From a checkpoint of a small transformer trained on Wikipedia.
Size: 8 layers, width 192, 6 heads of 32, MLP 768 tanh GELU, vocabulary 1024.
Training: a variant of SOAP for these matrices, 7145 steps.
Each number is 200 + 30 x the weight over its row's rms, rounded and kept within 0 to 999. Layers, rows and columns count from 0. The size before them is the row's rms in percent of the matrix's.

# down: layer 2 MLP down (transposed), 768x192, rms 0.324, rows 148-179, columns 144-191
# up: layer 2 MLP up, 768x192, rms 0.35, rows 149-180, columns 144-191
down148,100,243,167,222,199,238,162,211,176,242,167,263,222,173,209,227,191,213,207,168,200,178,192,267,218,191,169,172,154,222,202,182,236,192,200,196,191,179,243,159,171,188,147,219,211,204,174,219,124
up149,077,264,159,130,214,206,240,208,190,143,223,208,180,190,188,184,202,179,178,197,183,231,206,193,179,239,151,219,211,157,178,226,219,192,196,233,225,203,192,168,207,270,223,240,201,245,185,215,217
down149,082,202,238,197,183,171,181,202,250,174,181,220,146,182,179,207,145,185,201,214,183,109,214,146,219,191,198,219,177,212,167,193,199,233,206,152,183,181,154,145,222,196,224,145,227,195,213,173,257
up150,108,214,184,198,194,182,221,178,190,194,218,165,180,209,145,212,215,183,227,233,182,183,235,198,213,258,192,165,265,204,202,149,192,180,203,215,134,137,217,188,195,209,249,162,189,166,187,292,224
down150,104,174,165,182,242,194,197,257,225,232,146,211,199,191,261,190,161,192,207,216,227,189,237,141,193,175,248,209,194,200,219,214,171,213,190,147,233,189,163,174,254,181,200,216,177,144,190,180,162
up151,102,200,183,237,247,237,210,198,158,202,207,160,177,232,190,247,232,228,213,190,142,198,211,202,201,172,196,179,266,161,196,186,203,209,173,217,165,225,196,240,155,187,191,204,190,208,146,197,232
down151,097,218,194,183,202,211,229,194,271,236,180,246,201,260,160,140,208,210,217,225,187,136,225,224,177,154,159,212,178,180,188,196,177,194,145,158,163,208,187,220,153,178,259,216,207,164,202,202,165
up152,099,181,205,213,164,186,230,222,195,149,218,185,208,208,238,144,183,190,188,234,166,212,202,150,212,187,164,167,193,191,228,235,210,144,215,123,203,200,229,225,201,181,166,221,200,170,224,228,235
down152,095,214,188,198,193,198,203,138,189,177,263,206,203,252,250,216,224,199,237,161,226,284,133,218,184,240,157,198,224,211,206,251,174,225,228,192,270,211,192,193,238,159,136,180,238,241,209,213,230
up153,065,152,231,209,185,210,224,180,186,199,243,229,236,198,168,228,236,182,194,217,193,215,200,220,219,197,181,216,210,209,217,202,161,198,160,240,196,267,170,211,222,220,197,226,217,195,239,239,169
down153,084,254,184,176,216,189,204,165,152,191,158,193,188,221,220,197,209,175,181,195,224,187,201,274,150,154,233,259,185,228,211,215,192,208,238,229,282,251,222,200,213,186,198,149,218,193,254,232,203
up154,098,184,186,143,182,187,244,209,270,172,235,229,235,197,242,202,229,166,205,216,160,224,179,217,220,225,204,204,208,195,233,170,208,176,166,183,197,220,231,227,216,141,196,163,184,187,233,223,188
down154,098,191,212,190,190,182,190,216,196,205,207,227,225,192,215,227,203,203,146,199,238,225,227,220,212,151,224,268,161,165,192,162,191,210,196,165,198,204,228,212,209,203,156,224,153,212,182,216,250
up155,098,191,221,230,208,158,226,127,236,148,153,180,205,287,227,243,170,188,252,212,197,178,211,186,187,203,181,182,155,247,196,155,203,234,130,218,187,224,185,262,200,223,210,216,163,230,213,171,188
down155,103,225,173,201,207,180,203,175,173,143,180,199,236,126,203,224,206,235,185,187,244,189,217,179,184,211,182,164,202,206,194,243,148,246,178,195,199,177,208,224,183,202,195,197,232,206,228,203,202
up156,091,193,174,206,256,177,219,217,172,137,200,222,219,120,216,203,170,188,242,191,185,270,223,285,189,199,189,246,232,236,188,216,203,176,269,188,203,144,184,232,240,196,152,232,187,119,196,241,202
down156,103,156,179,209,198,175,209,197,145,158,190,233,194,228,211,244,229,203,187,175,218,207,196,219,168,210,232,175,205,200,163,194,185,244,215,240,226,219,211,165,161,203,220,198,240,200,171,162,149
up157,102,208,183,216,211,135,181,222,223,188,221,224,170,176,205,224,209,210,227,177,171,223,184,175,222,263,151,168,196,152,184,198,206,161,196,189,147,193,226,177,241,165,260,184,217,185,236,192,196
down157,102,178,150,224,171,185,193,190,246,210,198,247,174,172,228,235,180,168,178,183,179,177,207,172,237,224,237,214,194,160,188,219,213,192,213,238,177,208,229,149,202,248,176,216,159,227,235,211,195
up158,106,192,185,182,175,206,151,214,217,175,199,169,221,262,217,200,212,183,257,195,181,243,222,186,171,187,239,119,221,193,259,207,252,203,212,235,200,195,154,183,261,236,187,195,199,211,217,188,168
down158,099,210,142,149,265,172,224,188,187,184,177,200,245,163,196,112,210,242,194,218,214,180,231,196,179,224,230,235,205,235,200,217,162,160,190,157,238,223,255,271,132,165,200,159,189,203,207,221,214
up159,106,231,218,240,217,210,187,166,233,159,205,212,204,201,244,209,218,230,196,204,213,190,244,217,238,185,192,191,155,195,228,153,173,274,208,229,213,211,162,192,198,168,229,174,181,158,190,173,191
down159,102,237,218,176,201,119,214,199,199,229,158,210,151,177,129,210,225,258,184,247,196,219,186,209,194,156,223,183,248,210,160,220,186,217,184,178,199,188,203,162,194,171,165,184,226,219,212,194,163
up160,102,218,206,199,210,197,145,211,221,192,218,220,197,170,196,206,232,267,236,223,227,210,251,236,182,204,213,198,206,207,202,239,241,215,171,164,223,155,147,210,242,186,225,189,201,195,185,187,185
down160,099,224,191,139,211,215,204,233,182,244,214,214,269,232,144,208,228,232,164,206,227,225,170,148,219,198,255,220,211,243,182,158,183,168,217,147,176,238,183,244,206,217,175,199,181,268,159,194,202
up161,101,225,198,214,214,181,229,215,213,186,175,231,228,181,187,221,150,204,207,220,191,217,241,196,182,223,227,140,248,222,171,194,195,182,163,194,216,230,112,201,197,202,166,181,234,134,191,187,224
down161,105,143,200,180,223,195,161,150,203,139,174,156,217,200,125,208,191,247,197,224,193,238,168,188,199,174,143,168,221,208,180,254,198,227,212,219,175,173,196,203,232,210,280,158,234,230,265,219,237
up162,096,192,183,164,196,217,205,231,126,231,246,215,143,210,201,158,188,206,191,249,160,167,203,145,191,221,212,225,215,225,195,172,227,176,228,176,269,217,151,140,188,196,192,142,222,206,194,261,216
down162,103,236,165,212,201,155,253,155,213,106,197,185,207,180,179,203,172,219,197,217,221,223,197,239,213,179,194,176,238,174,211,203,226,200,208,154,182,227,237,237,210,165,198,217,188,235,247,211,186
up163,106,161,212,188,188,182,202,184,207,167,165,193,195,231,172,246,201,180,217,240,195,284,188,202,229,192,183,168,193,198,228,197,184,176,215,228,266,252,205,178,180,202,172,198,169,185,241,177,204
down163,092,190,179,165,249,231,156,212,236,234,262,185,194,159,197,194,199,185,155,198,183,222,189,237,184,247,194,198,178,172,157,135,183,168,224,170,190,199,173,218,204,237,207,238,183,223,196,165,206
up164,096,243,211,177,226,208,154,192,207,151,202,200,206,183,201,280,173,251,186,168,189,191,223,214,218,219,196,204,210,213,212,219,217,202,168,192,221,211,201,272,159,227,208,269,218,168,185,176,214
down164,109,214,130,189,210,197,189,170,215,229,245,186,214,176,199,218,229,234,156,241,228,194,191,145,171,185,220,226,211,214,241,204,209,209,178,216,164,232,255,225,195,221,191,212,201,208,186,202,198
up165,095,183,274,226,200,185,218,187,232,243,271,200,233,180,244,188,189,204,205,164,204,180,173,189,199,171,229,219,197,226,241,187,181,207,166,176,177,224,238,176,211,207,145,155,152,196,196,246,205
down165,096,191,220,201,166,142,202,233,245,183,173,220,210,228,196,225,179,146,253,217,187,215,185,148,214,227,208,224,181,188,214,231,228,199,242,188,210,218,201,214,221,212,213,188,194,167,217,195,217
up166,104,197,194,187,227,260,210,220,233,236,190,218,233,153,163,193,234,198,181,225,161,181,266,206,201,183,256,164,229,164,195,203,190,201,202,172,194,199,191,140,176,196,184,271,162,259,224,228,157
down166,106,210,202,205,182,170,176,158,173,177,164,288,188,235,144,185,214,220,222,219,236,210,208,204,179,244,251,191,192,233,173,218,229,221,222,156,164,173,175,194,206,210,217,230,215,204,179,222,161
up167,100,231,213,242,222,180,204,181,148,200,223,220,180,207,163,196,131,193,94,151,174,224,247,207,137,167,218,196,193,191,157,223,199,230,171,246,177,228,197,173,221,182,208,192,195,218,205,203,251
down167,089,260,243,221,239,223,252,245,176,175,165,233,218,225,186,170,167,205,176,156,195,154,248,220,219,208,238,159,208,165,199,196,210,151,210,142,178,227,212,234,252,214,201,189,191,216,191,195,217
up168,114,180,202,122,211,175,214,194,171,238,225,192,251,243,180,217,177,187,154,141,203,168,222,276,214,234,200,197,230,162,157,177,242,247,228,220,183,260,168,180,206,185,230,224,212,222,169,216,171
down168,099,231,201,231,215,198,199,227,212,189,152,234,211,210,226,200,201,135,167,196,232,201,180,182,239,198,179,101,179,246,179,200,243,170,132,200,234,151,184,213,179,217,203,177,203,179,188,208,219
up169,128,165,146,182,258,213,165,159,216,139,253,172,170,188,201,161,185,173,224,222,183,166,274,217,228,186,187,222,210,158,237,217,241,217,212,215,187,213,225,178,223,217,193,226,182,126,190,207,153
down169,125,199,191,211,200,207,196,141,255,200,221,196,172,157,190,180,216,240,152,202,160,136,197,215,223,245,228,195,196,156,212,213,186,208,179,203,201,170,178,196,230,206,172,212,183,152,235,215,203
up170,097,199,174,179,141,192,161,161,261,189,210,236,169,141,241,177,204,149,159,187,166,193,227,172,174,226,163,229,190,231,220,191,223,213,194,214,192,157,236,177,197,219,202,178,243,167,237,264,166
down170,083,250,226,198,201,212,169,238,239,203,235,215,187,241,247,185,200,219,201,251,218,245,228,178,184,224,193,243,234,185,148,225,249,181,257,216,148,244,179,218,240,151,197,190,204,193,139,200,207
up171,112,177,232,250,203,214,150,143,196,191,167,207,197,169,176,235,251,197,201,223,216,170,190,252,204,158,212,232,118,254,193,169,211,180,197,227,182,159,225,196,167,198,156,204,193,230,239,204,164
down171,098,212,201,202,193,193,210,201,214,192,215,163,206,230,173,198,310,210,177,173,203,184,191,196,171,203,246,210,178,209,210,137,148,198,217,189,189,202,217,219,205,207,167,251,205,259,208,186,232
up172,093,178,212,210,206,199,178,202,183,201,209,151,261,188,219,200,202,223,195,178,215,216,216,189,218,226,178,186,220,239,189,203,176,208,250,220,228,191,228,171,215,226,230,210,189,162,131,207,182
down172,099,189,199,228,209,197,171,217,124,214,176,181,186,229,227,197,180,183,242,231,220,162,154,182,167,222,222,160,157,217,189,197,161,214,208,220,213,250,248,180,204,171,241,166,226,143,185,168,184
up173,098,238,168,185,177,225,145,215,190,251,214,225,250,203,190,188,272,187,228,235,230,255,151,256,213,182,175,183,182,228,214,171,228,192,193,293,194,175,218,215,225,273,168,193,215,178,211,154,204
down173,106,232,273,212,192,188,259,241,153,197,242,178,201,177,247,168,199,171,190,166,249,252,169,259,181,222,160,215,170,162,254,155,162,185,170,205,204,220,192,217,270,252,186,202,158,216,233,188,166
up174,092,182,194,205,188,162,187,201,145,192,230,193,174,229,186,220,225,188,140,192,176,198,277,177,269,184,168,181,179,236,221,233,279,197,192,212,210,186,212,219,212,214,203,193,174,255,255,223,196
down174,088,147,163,152,195,189,148,186,207,245,202,208,226,187,223,157,189,226,193,179,204,211,181,200,110,218,272,203,240,250,189,162,166,228,169,162,195,227,213,222,186,195,192,223,182,198,159,207,178
up175,105,179,183,220,207,226,157,177,217,139,176,224,222,209,214,215,210,288,124,162,189,175,246,155,211,172,205,192,245,200,192,187,232,191,162,190,215,172,158,257,178,211,160,158,182,177,201,164,200
down175,112,172,197,190,186,220,208,137,208,172,206,225,201,238,195,226,188,190,190,155,228,167,248,206,182,204,155,166,180,220,254,260,215,208,157,178,180,165,158,244,257,155,224,141,162,132,230,188,196
up176,101,142,192,289,192,201,190,180,204,200,193,240,213,227,193,130,273,161,256,192,193,237,231,187,167,209,215,188,154,137,164,169,207,197,179,228,230,188,194,164,198,145,190,233,214,163,169,180,210
down176,110,177,244,197,197,180,174,215,184,187,179,186,214,222,255,179,217,184,245,217,220,241,241,170,203,223,224,222,177,224,211,178,247,218,167,275,151,209,195,185,188,213,156,169,169,140,210,224,203
up177,106,256,160,215,199,188,187,218,168,191,228,221,232,198,152,202,234,192,210,176,210,152,220,225,156,137,167,173,199,154,216,247,234,193,272,193,157,237,205,207,238,186,144,164,209,182,184,212,192
down177,097,211,162,223,161,142,227,232,219,192,223,205,250,200,150,176,172,211,238,218,219,263,173,204,176,194,188,230,144,234,216,216,192,229,181,240,189,221,197,213,196,223,209,211,210,265,245,199,196
up178,128,180,165,179,246,164,167,237,234,177,156,186,216,154,207,147,203,248,245,175,158,274,255,188,235,174,220,206,211,152,138,231,187,200,219,147,175,215,155,184,209,212,197,194,208,235,206,180,180
down178,113,243,186,121,189,196,230,160,251,166,243,213,216,160,204,227,191,218,196,176,219,172,255,232,184,268,179,142,229,208,172,293,224,203,204,231,176,190,171,191,226,186,241,204,190,176,240,149,206
up179,113,230,202,177,171,201,221,206,176,242,172,238,167,219,173,173,170,190,127,152,205,193,189,220,212,235,218,236,201,162,234,180,205,218,188,168,177,228,171,198,195,188,210,241,188,207,196,211,256
down179,111,235,155,202,154,228,231,234,199,196,188,213,204,212,189,205,217,193,190,167,226,207,174,222,155,209,205,257,176,195,214,207,229,209,252,180,184,215,145,238,214,200,197,181,168,202,178,221,255
up180,089,183,208,158,227,264,212,148,195,191,183,258,186,211,238,212,214,218,212,217,222,163,235,213,146,165,229,200,244,185,220,221,190,253,208,190,170,171,213,214,151,161,177,241,250,158,248,205,276